Each number is 128 + 32 x the weight over the matrix's rms, rounded and kept within 0 to 255. Layers, rows and columns count from 0.

# layer 4 attention output (transposed), 384x384, rms 0.0299, rows 101-109,228-236,356-364, columns 0-191
[[ 85 111 114  96 155 140  75 137 170 129 106 146 103  94 163 151 198 143  72 135  98 154 111  22 134  88  45 157 142  94 127 113  57 156 117  78 140 140 165 106 156 206 160 135  82 114 147 122  91  42  85 169 101 110  78 131 180  80 143 137 102 109 174  77 166 193 173 177 167  58 130 131 174 174  67 144 117 117 151 130 113 110 103 105 136 145 121 195 168 204 150  78 198 150 129  98 105 101  93 142 132 146 104 139  73 108 120 170 107 135 170 114 136 165 127 123 120  89 110  74 132 124 170 114 101 144  97  95 114 111 178 110 206 116 143  79 104 143 119  88  93 114 191 116 122  95 110 120 176 171 121 162 114 150 117 109 149 112 120 154 112 124  70 129 182 139 155  90 139 108  79 145 140 159 182  83  72 173 126 193  91 152 127 127  66  52 117  71  75 146 146 139]
 [131 126 145 163 102 143 104 124  52 105  94  86  52 141 156 167  85 110 154 142 122 136  83  95  99 167 152 118 123  96 130 130 175 172 181 116  94  99 133 158  93  66 131 129 141 131 134 117 111 151 107 114 147 157 158 109  53 146 129 128 139 122  88 155  62 110  99  62  96 157 127 129  87 105 164  76 164  98 154 133 149 121 116 152  89 132 165  93 129 122 125 196  77  68  87 164 166 109  94 130 149 158 124 103 120 136 139 113 121 147 131 173 145  83 128 149  79 114 190 140 106 170 135 155 143 120 124 145 109 163  70 152  99 160 155 153 117 151 173 212 162 121  98 151 132 103 103  86 134 143 147 112 156 178  92  99  94 162 132 121 142 142 166 144  92 143 166 121 168 140 139 131 117 188  85 148 141 119  87 126 133 143 145 127 247 113 137 192 148 140 174 152]
 [170 154 116  99 148 172 118 139 136 144 153 153 179 198 160  85  86 160 149 117 129 191 188  74 175 145 126 135 116 122 104 157 100 125 100 106 164 187  95  76 169 171 106 149  89  73 114 112 103  95  96 136 155  78 139 135 151  94  96 145 185 138 151 127 138 170 173 170 153  51 124 185 130 119 142 169  71 134  76 151 128 142 155 197  86 111 150 180 127 100 160 123 101 190 164 126  60 113  98 124  71  28 134 132 105 127  81 147  71  99  90 100 130 132 128 110 162 150 156 144 162 157 139 109 137 127 155 107 107 144 212  97 128 153 175 123 175 109  88 115 124 138 134 126  54 143 131 107 141 152  98 161 148  72 103 113 142  88 138 121  83 122  97 124 137 120 128 118  84 131  39 141 156 188 194 115 175 132 185  71  85 122 165 165  89 133  99  57  86 128 118 156]
 [124 135 129 130  72 170 128 145 115 140  95 177 123 135 100  93 162 115 213 116 177 107 133 167 178 177  98 156 124 174 100 121 189 210 158 159 147  81 116 123 166 115 122 119  81 118 141 101 139 161 205 134 181 103 180 165  88 176  82  95 103 146  77 104  91 130 114  87 130 132 139 126 105 188 152 134 131 166  94 127 150 168 147 145 107 100  94  77 167 120  75 113  87 101 119 147  93 147 155 116 117 137 145 152 156 155 141  65 142 121 137 113 105 109 167  66 139 140  69 142  73 115 122 178 161 111 120 163 143  91  70 144  69 128 152 118 124 105 170 126 143 182  79 173 143 187 107 113 147 126 136  92 122  78 131 154 102  59 119 114 126 134 135 164  74 105  97 168 178  70 151  69  94 125  75 107 165 113 131 124 186 130 150 153 212  78 103 176 178 108 155 117]
 [141 127 148 147 164 122 155  86 139 113 157 160 118 113 124 154  71 107 100  89  91 125 176 121 157  89  87 167 147 135  76 142 128  22 157 105 171 115 185 142 115 126 110 124 138 138 127 185  83 166  94 122 139 120 125 139 145 179 114 129 126 139 100  80 137 135 113 188  90 126 159 132  99 111 143 122 123 127 155 103  70 156 152 120 103 135 105 132 136 120 131 125  99 115 117 137  97 157 130 159 159 124 140 176 133 129 187 131 156 152 106  80  75 173 138 147 128 141  96 102  57 179 128  66 149 112 122 133 144 112 142 120 135 148 124 154 112 117 121 158 160 147 172 106 109 104 127 170  60 134 120  83 140 144 142 132 112 169 113 128 111 177 118 100  80 154 116 147 134 127 150 126 175 112 104 141  65  89 162  89 108 105  91 142 142  98 159 125 128 134 140 106]
 [127 100 125 159 160 163 154 105 139 163 207 157  94  94  84 151 127 118  67 120  99 120 136 125 148 134  94 125 158 103 128 122  84  91 181 135 158 150 155 142 162 173 152 148  73 119 139 115 137 101  91 143 175  81 142 131 132 136 113 112 124 112 143 135 116 131 142  73 181  93 117 124 150 126  88 100 113 125 150 119 125 166 148 155 146 118 139 158 148  96 116 148 188 110 156 125 130 139 144 127 142  98 154 197 106 157 153 110 131  88  87  52  87 175  87 119 171 145 131 120  91 138 108 105  88 103 191 157 157 127 142 124 123 147 110  70 126 140 161 185 138 151 169 105  82  74 113 155 140 154 103 126 117 108 114 150 160 192 158  79 126 144 103 126  75 102  98 129 162  89 140 125 168 167 113 140 112 124 123 156 125 110  99 188  90 139 141 192 149 150 117 143]
 [136 123 135 137 119 122 165 173 102 151 145 151 108 111  86 110 122 119 117 161 147 115 109 150  86 123 123 143 149 141 136 150 173 119 110 154 114 139 100 130 106  73 172 143 124 159 150  84 147 143 152 102 116  87 135 103  57 177 140 120 142 126 110 120 115 103  99  95 131 158 115 114 172 164 131 112 127 175 104 126  86 148 138 153 139 121  98 130 126 163 123 186 142 105  86 142 150 152  74  69 181 163 158 149 125 140 124  80 117  99 123 116 116  91 147 123 121 122 179 132 108 147 105 124 120 143  97 202 124 123  60 131  38 113 115 123 111 127 193 187 121 107 133  83 135 157 162 163 189  93 141 128 138 183 129 104 103 151  91  89 194 183 137 106 142 109 170 168 116 153 150 149  91 142  22 125  44 137 116 145 119  93 137 130 162 150 179 154 120 105  97 156]
 [141 108 123  98  99 147 132 138 146 167 115 133 159 107 144 163 182 116  81 115 107 157  81 106  73 174 122 126  98 114 113 166 148 118 104 121 121  93 159 105 102 103 128 157 123  65 107 129 172 123 114 120  95 129  99  95 125  48 128 144 135 166 139 127 139 145 131 138 176 101 203 119  56 149  42 142  93 122  77 115 147 128 132 104  86 199 109 154  83 132 129 112 152 134 113  84 144 142 112 119 172 131 102 106 116 113 113  94 113 123 158 189 160  66 128 149 146 101 127 144 149 120 135 106 146 154  66  85 124 124 174 124 105 119 138  66 159 147 110  99 140 109 128 156  93 128 121 147 149 149 159 180 159  99 120 110 145 128 126 169  87 152 104 169 191 127 104 126 116 128 109 143 110 170 151  60 195 109 207 213 138 131 157 100  71 121 139 109  94 139  82  96]
 [144 145 207 125 162 149  79 124 163  30 204 134  59 129 140 132 155 162 105  95 119 121 162 139 104 152 111 139 164 102 116 115  54 130 144 147 124 146 128  97 138 107 185 143 141 149 162 142 126 156 102  75  85 148  87 128  67  65 105 127  94 133 115 104 173 138 136 126 131 130 178  93 129 221 197 183  84 153 147 122 103 156 120 131  83 141  96 111 183 156 121  99 108 102 117 130 145 136 122 106  96 145 153 136 170 138 149 113 109 141 204 150  76  60 167 160 121 107  72 114 122  88  96 152 141 118 105 139 146  77 123 189 128 115 134 103 105 181 159 120 186 112 109 161 197 137 102 153  75 132 112 112 161 135 119 170 121 102 152  84 113 141 147 179 131 110 142 147 117 154 134 124 156 134 102 121 163 109 111 209  95  93 162 129 132 105 122 218 129 171 164 149]
 [190 153 136  82  73 101 160  93  85  99 174 212 133 209 131 111  95 167  39  67 120  86 115 122 141 135  90 166 101  26  75 118 208 209 255  93 152 134 152 141  59 140 148 166 124 124 223 146 107  28 150 124 121 128 172  68  95 140 117 105 105 171 137 177 149 113 113  43 134 113 131 130 188 121 147 158 123 134 168 166  95 114 121 146 137 168 102 145 125  90 115 179 143 156 126 111 121 153 112  90 157  96 150 151 152 102 184  97  96 146 131 117 117 156 196 176 120 109 147 114 130 168 129 142 145 135 117  81  38 111  79 114 137 222 141 105 191 135 141 107 178  25 119 147 106 148 146 180 132 100 125 151  86  75  79  31 129 121 124 164  74 163 132 105 198 156  68 115 107 153 131 136 163 142 172  93 123  97  83 189 117  99  99  25 238 120  65  97 142 140 176 197]
 [132 209  61 151 183 146 175 134  87 101 142 120  54 154  75 154 164 178 139 125 133  90 117  75 170 136 121 172 134 131 130 116 138 166 160  96 124 103 108 105 123 169 139 131 156 112 117 142 106 129 154 128 141 111 151  98  88  88  80 116 156  40 126 133 105 158 101 150 148  93  41 147 201 153 144 139 194 156 161 138  94  85 157  49 124 119 150 177 152 121 151 132 152 104 150 130 112 117 128 114 171 109 139 136  75 155 170  83 115 120 161 129  67 103 120 115  96 136  90  78 115 125 220  90 149  87 111  87 111 117 112 158 152 163 136 158 133 110 105 153  78 169  99  92 136 112 101 109 146 156 150 142 130 121 104 128  78  85 135 192 150 192 149 150  83  90  90 139 100 116 177  83 143  90  90 112  53 101 119 127 120 105 105 110 191 185 178 122 105 128  95 144]
 [ 92 140 108 139 147 149 102 191 109 153 135  94 129 147 137 103 103 109  89 120 172 127 109  90 145 116 164 147 168 214 164 152 118 126 166 139 108 159 144 147 159 135 112 152 116 138 140 152  87  85 198 161 239 136 122 155 128 123 142 176 153 179 143 132 147  86 124 169 123 155 193 115 143  49 133  89 129 108 121  98 144 153 102 157 135 103 185 103  89 192 148 108 162 180  77 140 112  99  88 129 102 120 155 139 105 149  90 126  94 111 115 150 173 143 134 190 161  96 190 105 121 110 125 183 146  58 123 134 189 144 135 114  97  84  83 193 156 105 124 136  79 130 166 162  33 123 145  73 112 151 131  84 189 145 115 139 144 194  71 160 148 118 134  97 135 101 164 157  92 167 148 132 140 175 227 166 149 121 108  78 100  97 138 145 134 112 156 141  51 159 163 119]
 [158 148 142 131  64  76 102  87  89 151 133 158 155 174 127  87  59 160 179 112 166 147 157 137 128 111  78 125 115 110 116 137 172 141 150  72 143 125  92 101 115  78 175 104 182  93 121 134 107 141 121 129 105 107 168 156 135 108 175 176 183 107 106 177  78 125 137 121 112 125  72 197 178 117 187 133 151 165 167 134 123 169 144 211  80  74 102 167 147 105 121 140  58 119 125 106 106 142 118 100 114 140 149 112 144 143 148  69  97 135 130 120 115 109 117 170  76 148 155 136 170  94 147 105 169 170 134 140  91 121 122 122  89 138 141  70 148 106 150 149 137 128 120 165 144  70 141 174  86 126 105 137 177 104 119  81 112  93 189  98 122  92 134 141  72 129 106  80 146 105 119 119 136 174 118 144 131 159 129 127 139 147 105 133  91 174  87 145 140 138 122 152]
 [133 143 114 120  96 126 111  90 111 212  53 117 167 108 109 177 175  85 181 189 102 118 144  98 157 128  72 148 127 133 145 136 139 112  91 130 104 127 110 144 177 157 117  99 120  79 123 128 129 151 116 132 130 134 160 187 120  96 117 139 103 193 119 129 105 136 134 161 123 100 161 128 108 143  72  96  91  97 116 121 136 106 138 121 138 147 134 106 172 186 138  76 130 137 129 134  89 100 139 186  90 124 149 123  97 124  92 104 127 138 122 141 159 187 126 129  92 138 108 124 131 160 124 164 104 150  83 155 184 150 147 158 109  83 125 143 122 138 115  98 112 135 145 194 194 195 132  79 154 163  81 116  93 179 107 171 128  93  99 146 158  82 134 175 128 143 126 131 174 155 115 131  95 146  95 137 104 171 137 127 125 181 133 140  84 113 125 143  54 146 151 132]
 [ 93  82 128  99 147  36 133 109 124 110 177 161 193 105 144 164 125 133 186 116 132 125 176 119 201  89 102 134 151 163  98  76 166  57  67 115 139 110 127 129  85 105  51 131 135  65  67 149 108 185 111  90  78 104 142 142 184  78 176 184 114  87 125  64  90 189 143 146 112  99 164 160 141 161 127 151 152  70 196 168 178  67  71 129 155 129 155 118 162  98 101  84 105 137 157 100 105  47 181  82 135 126 118 113 151 105 181 135 124 168 162 128 130 165 156 161  59 123 120 114 125 143 169 112 105 111 130 129 124 174 147 155 126 134 142  85 139 142 108 134  87  78 130 214 187 134  71 150  94  82  92 185 109 173 190 112 127 163 142 145 108 163 121 135 131 147 141 154 139 145  98 104 140 192 152 120 105  63  86  57 147 192 103 154  35 125 125  88 169 134 173 128]
 [116 135 108 187 179 134  75 144 187 133 135  35  94 167 109 200 137 112 123 161 138 173 150 106  99 109 121 107 127 124 139 128 115  90 136 123 176  45 134  81  99 186 119 107 143 105  84  81 128 109 124 123 119  88 139 163  63 143 144 130 153  63 123 111  99 134 158 145 103 100 107 172 105 162 170 138 120 113 114  84 105 127 145 143 124 148 176 130 154 112 157  92 144 155 157 103 118 104 127 134 128 141  73  92 109 122 120 172 131 155  94  90 111 141  99 125 138 200 157 147 151 127 119 102 161 130 110 131 151 149 147 123 132 152 169  95 124 127 151 180 130 162 161 137 141  97 161 137 156 150 100 135 113 161 144 111 204 155 124 125 112 137 142 198 111  87  63 118 139 101 187 132 119 116 114 136 102 135 125 124  90 126 171 153  98 101 160 168 123 114  74 138]
 [164 143 157 145 122 138  88 211 135 149 126 114 126 153 144  94 114 153  46  78 134 128 105 147 122 145 140 159  92 121 172 180 123 148 129 135 142 204 140 115 147 164  98 133 103 147 132 102 147 102 134 110 124  88  93 116  86 144 144 152 134 169 157 136 152  96 144 134 100 153 190 172 120 140 144 124  66 103  78 108 143 128 143 121 140 124 114 110 103 173  83 173 147 143  79 132 145 176  71  71 138 172 129 150 121 133 131 136 106 151  84 167 107 105 175 115 132  98 199 113  90 115 142 158 145 167 160 174 133 133  87 143 116 167 125 157 110 151 145 153 136 148 162 100  84 170 177 126 147 137 133  87 127 170 173 113 179 178 114 117 111 141 120 121 172 135 138 109  99 123 112 165 115 107 162  93 113 152 126 115  47 123 213 102 151 102 149 182 103 108 114 176]
 [140  92  83  83 144 159 206 121 142 199  94 154 138  95 106 150 146  78  88  87 133 116 121 175 145 200 100 189 103 116  92 125 162  85  91 136 138 108 123 105 110 140 117 142 138  97 120 179 149 201 149 131 108  77 152 151 149 170  72  89 145 143 170 166 149 107  74 167 119 101  97  88 109 116  85 186 146 137 147  49 175 160 128  64  94 169  75 121  99 112 138 136 108  82 129  71 160 148 122 140 110 171 126 148  85 172 108 100 161 107 130 162 118  85  52  91 107 156 134 132 182 168 151  96 106 171 139  73 151  79 137 110  80 120  96 119 130  97 133  92 104  85  66 136 113  82 190  97 105 197 146 138 100  99 120 162 111 120 141 131 141 176 105 156  75  77 128 133 142  90  87 120 116  62 100  90 115 126 182 113 157 145  97 167  66 196 192 146 108 134 100  71]
 [156 154 150 152 126 112 114 139  91 130 127 126  80 186 132 108 133 148 145 153 161 105 166  85 114 147 141 136 146 121 158  90 132 231 184 118  78 104 147 199 153 125 159 160 136 147 176 124 139  13 101 148 143  65 112 151 128 138 172 120  99 106 147 108  98 133 178 100 205 154 185 171 114 136  89  88 133 138 138 115 148 114 176 144 168 117 117 185 151 178 177 143 169 126  79 104 124 121 120 139 164  84 154 143  99 136 134 140 120  54 144 111 113 137 118 139 170  90 124 134 108 137 117 114 124  72 122 146 124 109 108 121 152  48 125 139 170 173 118 134 110 144 133 110  76 163 115 127 112 115 138 110 153  85 116 151 138 135 131 142 146  99 150  85 143 127  75 163  87 115 127 143 101 134 123 168 156 137 134 108 146 104 114 140 159 137 145 107 130 103 123 137]
 [123 115 101 124  61 116  86 131 161 116 116 152 177 108 135  92 178 124 119 138  89 129 123  55 113 104  94 148 124 108 130  68 117 183 116 145  97 136 113 119 129 158 105 125  91 125 103 103 165  87  88  90 132 104  78 131 147  94 148 114  89 143 129  63 140 182 177 129 152  74 166 167 155 189  82 133  62 148 150 150 138 159 175 172 122 173 148 196 143 199 121 118 203 116 179 113 115 105 110 156 137  65 142  92  89 107 146 158 154 108 191 153 139 112 140 167  44 121 142 167 103 133 130 100 171 161  88 135 135 101 114 110 148 130 124  26 127 136 110  54 141 111  79 124 115 162  98 205 139 140 105 120 117 115 112 140 149  90 139 146 102 145  89 114 173 134 103  82  96 117  55  90 170 135 158 112 113 133 142 205 116 143 168 142 128  60 115 142 105  80 191 103]
 [ 94 138 131 139 111 142 182 174  80 161 181 128 139 116 144 177 123 126 134 121 122 132 108 118 132 133 130 159  73 102 152 172 230  93 177  91 143 133 132  85 106 104 171 112 138 133 123 174 148 127 139 127  89 124 127 125 134  95 135 126 105 123  57 114 163 122  95 132 115 112 133  89  88 115 118 130 123 129 152 136  95 131 137 122 105 124 102 106 124 134  73 159 121 124 103 140 142 143 146 104 148 142 131 108 105 101 150 125 154 207  98 140 203 141 134 135  63 138 141 153 184 159  83 122 120 140  87  97 117 134 105  97 106 179 172 111 122 132 168 124 174 173 151 155 105 143  79  97 104 178 188  94  93 156 146  62 131 123 148  44 145 166 113  89  52 122 106  75 199 157 107 135 161 142 169  91 115 163 107 109 130 143 154 109 170 146 133 113 140 113 151 130]
 [161 160 141 136 119 195  85 128 142 111 140  97  92 212 113 137 125 100  91 147 159 184 134  74 157 152 140 135 133 126 147 118  53 114  97 102 114 135 125 102 150 121 160 123  77 113 110 113  94  90 136 120 161 132  97 147 117 142 139 104 202 184 180 144  91 160 155 108 168 154 135 120 150 169 129 111  89 141 127 108 183 126 160 156 122  95  88 121 101  98 170  96 166 182 111 115  95 126 102 133 142  90 172 121 125 146  84 179  66  99  96 120 124 148 139 108 183 113 126 124 132 161 140 146 120 128 186 152 129 152 181 122 101 103 157 153 125 104 108 156  85 133 207  70  57 113 195  89 212 155 137 171 128 133  56 157 149 118 129 149 112  87 158 136 120  74 125 160  79 115  20 195 127 187 124  92 155 161 142 150  70 135 142 146 115 142 105  74 133 171 117 145]
 [ 86 133 164 123 154 144 153 172  84 121  78 127 144  77 129 104 149 121 192 113 148 133 185 102 161 168 115 153  97 152 127 117 165 153 101 182 145  92 154 138 122 148  94  80  86  96  94 123 147 182 170 121 152 161 151 157 154  99  85 128 140  86 155 145 110  97 122  77 106  97 112  95  52 194 124 118 161 115  89 171 130  88 112  99 142 141 110  89 127  79  93 119  80 123  89 108 101 155 152 100 133 149 137 152  98 162  83  61 156 121 110 110  77 113 135 125 182 152  58  87 186 161 149 174 101  91 128 104 122 137 125 140  93 114 120 129 151 104 219 179 133 173 143 142 123 112 136  78 184 172 102  66 123 109 108 109 133  70 115 116 137  86 110 127 105  90 102 102 139  83 139  84  92 119 134 106  99 122 116 120 134 150 107 162 125  58 119 136 148 148 124 109]
 [134 124 168 158  83 160 125 151 134  93 163 106 166  81 130 130  10 113 204 120  82 141 142 118 178 127 164 142 172 185  70  51 148  56 162 132 116  47 162 148 101 143 116 164 151 105 134 112 119 170  69  96 159 176 139 121 100 206  94 148 151 105 111 101 107 174 129 221 126 176  94 146 147 147 146  99 139  83 129  75 148 143 149 158 124 177 148  69 169 117 189  82  73  83 116 204  73 222 103 166 145 191 107 148 104 113 148 169  90  91 111  88 108 106  88 112 176 151 102 166  43 188  92 132 127  99 121 157 159 156 140 100 114 117  48 206 114 122 162  88  96  93  80  95 141 146  86 145 105 112 110 101 167 144  58 189 147 102 110 146 101 151 166  97  78 117 172 168 120 122 100  99 135  95 120 194 108  99 146 165 110 155 134 121 111 118  88 150 126 147 150  75]
 [151 128 143 154 120 176 120 103  96 135 175 153 134  81 125 105 134  75  84  85 137 110  93 132 131 132 110  99 164 140 108 147  75 124 163 138 123 177 149 123 128 124 104 167 121 102 148 108 131  75 114 127  85 145  98 176  88 173 110  96 186 154 164 138 116 110 117  86  85 115 149 124 141 134 133 131 129 120 143  88 134 160  82 119 122 104  99 173 160 106 115  47 191 177 128  71 117 167 108  43 160 136 151 138 114 118 123  93  91 125 170 173  73 188 122 164 165  69 178 164 191  56 118 136 100 186 166 163 158 181  82 121  92 140 123  84  82 110 118 142 125 117 153 131  32 121 123 119 137  96  87 165 133 144 146 157 169 164 191  89 162 172 157 124  54  69  99 101 155 114  82 125  75 159 158 135 173 122 121 154  92  91 130  89 115 165 135 148 183 133 137 146]
 [163 124 134 163 130 131 214 138  85 160 152 139  93 104 134 121 103  97 193 122 120 144 121 189  82 124  96 136 105  80 120 170 207 137 148 147 151 143 137 101 106  86 144 153 156 146 139 120 173 116 117 137 105 131 151 143  95 154 151 115 193 101  73 114 148 157  63 155 132 106 115 126 173 173 177 147 122 139 132 124  67 140 112 134 113 104  63 115 196 146 116 161 171 110  90 131 174 124  95  85 162 106 147 173  74 146 173  60 111 178 120 121 103  59 114 132 127 182 124 110 151 110  83 112 119 141  91 110 132 133 127  85 162 148 134 115 158 105 193 141 161 151 113 116 135 115 121 106 106 152 116  78  94 163 172 114  76 143 109  73 145 107 121  79 111 174 134 137 137 184 167 131 133 132  85 166 111 130 156 119 129  94 107  97 158 157 142  55  97  98 104 125]
 [ 84 160  41 125 178  39 110 125 187 131  78  90 161  99 102 118 196 145 131 138 121 152 123  87 114  93 143  92 133 108 107 185 169 116 154 106  96 133 110  97 141 184 131 178 157 139  96  82 145 177 145  88 163  72 107 143 173 127 147 157  64 159  97  71 128 138 152 121 158 100 200 172  98 119  95  68 121 136  91 169 162 120 133 117 119 141 142 136  61 232 140 176 109  90 102 147 112  70 158 158 119  67 116 114 102 131  70 166 141 112 195  76 185  66 124 115 155 103  95  57  68 106 106  76 142 105 103 124 144 167 187 103 197 127 124 120 152 126 116 150 107 154 138 134 128 117 126 173 121 152 123 198 172  80 173 112 112 100 135 115  35 136 134 129 199  95 134 134 129  70 127 132 114 130 131 128 162  86 174 128  96 105  96 166 107  59 160 135 140 133 118  98]]
# layer 4 attention value, 128x384, rms 0.0329, rows 101-109, columns 0-191
[[140 116 114 132 128 129 105 105  88 118 131 122 101 153 141 117  54 115 122  98 131 160 154 192 112 119 134  97  77 182 124 148  89 104 152 124  94 165 103 179 163  85 134 156 113 151 131 149 125 136 100 148 137 142 163 116 140 134 135 122 161 119  87 144 147 174 160 102 147 226 115  93  66  98 121 151 132  93 139  97  89 121 150 174  93 145 130 127 124  72 163 126 100 173 112 177 133 135 115 166 140 141  98 141 119  94 139 124 132 135 123 155 150 140 132 115 178 128 150 196 196  99  76 172 140 155 173 152 115 104 153 134 110  91 143 187 108  65 104 158 135  87 120 136 130 158 120 124 117 132 103 100 111 154 221 167 117 133 125  68 120  60 142 138 157  94 136 131 172 156 145 133 123 157  89  92 170 145 130 129 138 196 158  86 145  67  87 129 193 134 123 185]
 [182  71 162 120  96 162 125  63 135 115 153  99 133 136 122 123 123 161 154 127 137  83 171 148 131 121  74 105  83 118 114 119  85 128 146 171 128 119 151 104 134  96 113 189 160 102 152 123 118  82  87 104  81 104 117 118  95 169 140 155 121 104  97 101 110 115 129 140 130 136 166  89 131 136 102 185 185 145  93 185 170 137 122 101 147 216 138 180 120 166  86 127 135 108 133 147  93  94 138 117 125  74 108 162 138 104 130 132  88 136 136 130  71 115 172 133 112 159  78 147 151 141 151  80 168 173 134  90 177 105 121  55 192 113 125 143  79 139 112 114 126 146 138  67 183 120 123 139 183 138  93 114 113 144 162 136 133 138 106 143 175 107 131  91 141 224 129 119  99 123 139 134 105  81  75 115  86 145 176 168 112 109 161 122 149 158 128 125 134  93  73  82]
 [ 91 122 182  96 145 130 110 108 182 116 117 135 133 124 167 138 156 112 150 148 153  87 124 161  76 127 118 104 156 140 105 138 124 113  79 165 105 109 160 109 118 103 134 154 123 174 156 128 116  90 108  60 121 229  51 107 154 152 104 151  53 144 142 129 140 144 142  56 153  75 142  46 117  87 155 142 125  23 129  81 147 101  87  87 111 153 135 104 110 133 130 117 169  70 130 111 138 137 150 132 165 120 104 194 142 101 127  84 164 163 189 138 132 118 186 132  37 114 124 119  80 122 177 136 107 103 117 156 118 100   0 116 122 120 123 139  79 117 117 101 169 127 121 110 157 103  55 121 100 149 150 140  75 119 160 130  82 188 164  87  69 203 104 199 208 106 145 157 172 174 111 111  51 143 125  74 139 116 101 154 127  86 129 107 148 125 106 119 125 139 157  82]
 [206 112 174 114 120 100 142 169 150 140 144 119 126 146 115 119  56 145 118  81 154  91  87 142 116 118 168  96 193 102 113 122 101 129 149  93 110 105  97 108  86 133 208 124 136 193 124 157 161 127  49 130  91 159  73 113 115 145 195 127 154 104 108 143 111  39  86 171  82 102 143 136 141 111 119 136 114 140 161 126 108 133  82 103 139 155 129 144 155 157 140 154 139 122  79 181 150 172  95 118  99 123 146 123 136  76 144 142 107 106 148  82 137 157 107 181 133  67 168 157  87 134 139 111 100 120 182 150 101 159 120 135 170 148 111 167 105 126  93 113  98 128 150  67  88 155 116 119  67 156  64 173 182 116 117 129 165 139 149  51  77 144 100 142 110 121  97 133 150 127 159 134 187 130 133 164 135  85 120 156 133 164 138 133 116 167 132  91  87  73  82 110]
 [127 149 106 102 122 141 165 189 103  96 120  60 151 156  78 145 131  78  95 167 145 137 118  89 121 133 186 140  87 136 144 138 143 151  64 130 121  67 131  93 160 193 168 147 152 154 129 119 155 109  89  81 127 131 121 143 108 162  77 133 114 113 155 132 116 168 115  49 192 106  56  90 142 126 167 164 136 120 100 152 176 146 161 121 173 106 183 177 148  99 184 144 152 112 161 165 189 125 114 115  56 179 121  95 134 121 142 130 160 181 146 114 198 124  89 134 163 132 137 172 223  57  64 156 126 145 153 137 142 189 141 113 113 103 121 118 126  74 112 124 177 136  83 148 132  76 156 105 134 102 119 116 135  99  86 132 139  91 126  89  99  32  87 169 175  90  66  60 160 128  99 127  84  93 115 160 197 179 164 186 141 153 158 135 139 125 137 138  71 113 134 105]
 [134 172 119 123 122 105 176 157 159 114  72 128 132 146 172  98 104 111 112 138 152 136 129 138  96  99 189 121  93 148 119 135  77 206 100 108 118 150 129 159 152 119 151 148 140 119 135  64 133 129 197  83 168 143 137 103 175  96 148 136  93 182 147 127 156 172  93 128 134 138  99 140 145 120 132  91 138 155 116 107  92 121  78 118 187 110 141  69  85 178 145 157 121 115 107 124 128  73 120 154  99 149 129 148 163 139  99 125 144  78 167 139  86  86 153  91 116 110 106 120 111 116 158 168 103  95 162  79  95 153 175 194 158 144  92 195 103 108 129 120  96 134  95 112 124 147 125 110 106 157 162 107 170 145 119 146  76 140  96 116 120  66  70  68 192 179 201 105 144 178 100 146 119 104 114 100  90 127 126  98  99 132 106 138 123 144 122  88 183 151 187  70]
 [100 134 137 151 144 148 151  77 163 125 150 130 137 140 189 104 121 102 149 115  58 162 121 123 173 148 126 128 110 105 108  73 101 148 109 100 155 129 153 140 104 175 122 111 178 127 107 109 124 160 195 185 106 172 160 109 119 145 135 116  77 196 121 103 119 102 132 170  79 164 152 101 140  98 105 157 129 150 148 175 160 123 122 105 118 157 145 116 126 148 167 140  84 118 148 148  69 128 206 133 176  82 108 107 170 137  65 114  98 114 134 134 134 135 121  96 115 159  35  97 123 138 135 109  76 100 131 157 109  79 160 129 117 159 136 105 151 144  89 135 105 142 122 119 107 110 131 126 109 141 187 106 144  90  92 155 139  79 160 169 128  52 114 114 102 120 174 101  67 115 111  77 168 105 113 129 138 162  96 149 173 127 109 176 142 104 136 171 128 158 149 120]
 [113 127 217 123  60 135 135  66 111 109 147 136 139 174  93 142  49  71 176  73 146 121 111  73 124  95 154 102 146 129 163 124 106 130 164 144  98 127 104 157 128  94 100  72 133 135 112 137 120 177  71 120  77 141 159 104 155 102 135 176 163 103 122  30 193 189 128  78 122 138 138 135 137  97  95 112 141 152 131 163 122 118 103 193 157  93 186  88 115  55 135 125  97 158  94 145 114 124 157 112 120  86 118 164 161 176 115 125  78 172 107 125  89 162 110 127 126 127 133 147 125 143 164 118 116 129 170 115 145 134  95 109 146  82 109 149 113 161 172  76 157  98 173  60  78 147 128 153 157 142  78 114  79 136 120 151 142 155  95 149 128 161 130 144 116 127 147 134 142 129 143 107 135 180 132 128 104 133  75 131 182 111 186 133 179  80 141 139 174 124 127 159]
 [128 130 100 143  83 159 170  92  71 114 119 101 156 109  75 159 147  96 109 112 134 169 115 171 102 106 126 102 121  89  66 171 163 154 154 173 141  98  94 116 145  95  75  95 135  50  93 108 114  98 147  98 164 207 171 133 112 149 146 146 130 166 105 114 102 121 153 122 162 121 113 169 123 102 114 103 110 141 126 163  95 114 124 154 105 121 126 111 152 153  82 162 150 159 142 143 101 142  85 144 140 125 131 127 113 105 147 121 110 110  96 145 194 172 128  58  66  75 213 175  84 128  95  94 170 151 178 127  79 175 158  80  87 161 116 154  98 156 187 149 116 102  78 137 137  92 143 122 133 103 140 101  76 117 135 149 142 159 139 163 116 135  79 122 157 145 141 145  67  95 121 147 188 158 170 128 134 112 131 168 178 142 151  99 125 145 133  86  96  77  95 130]]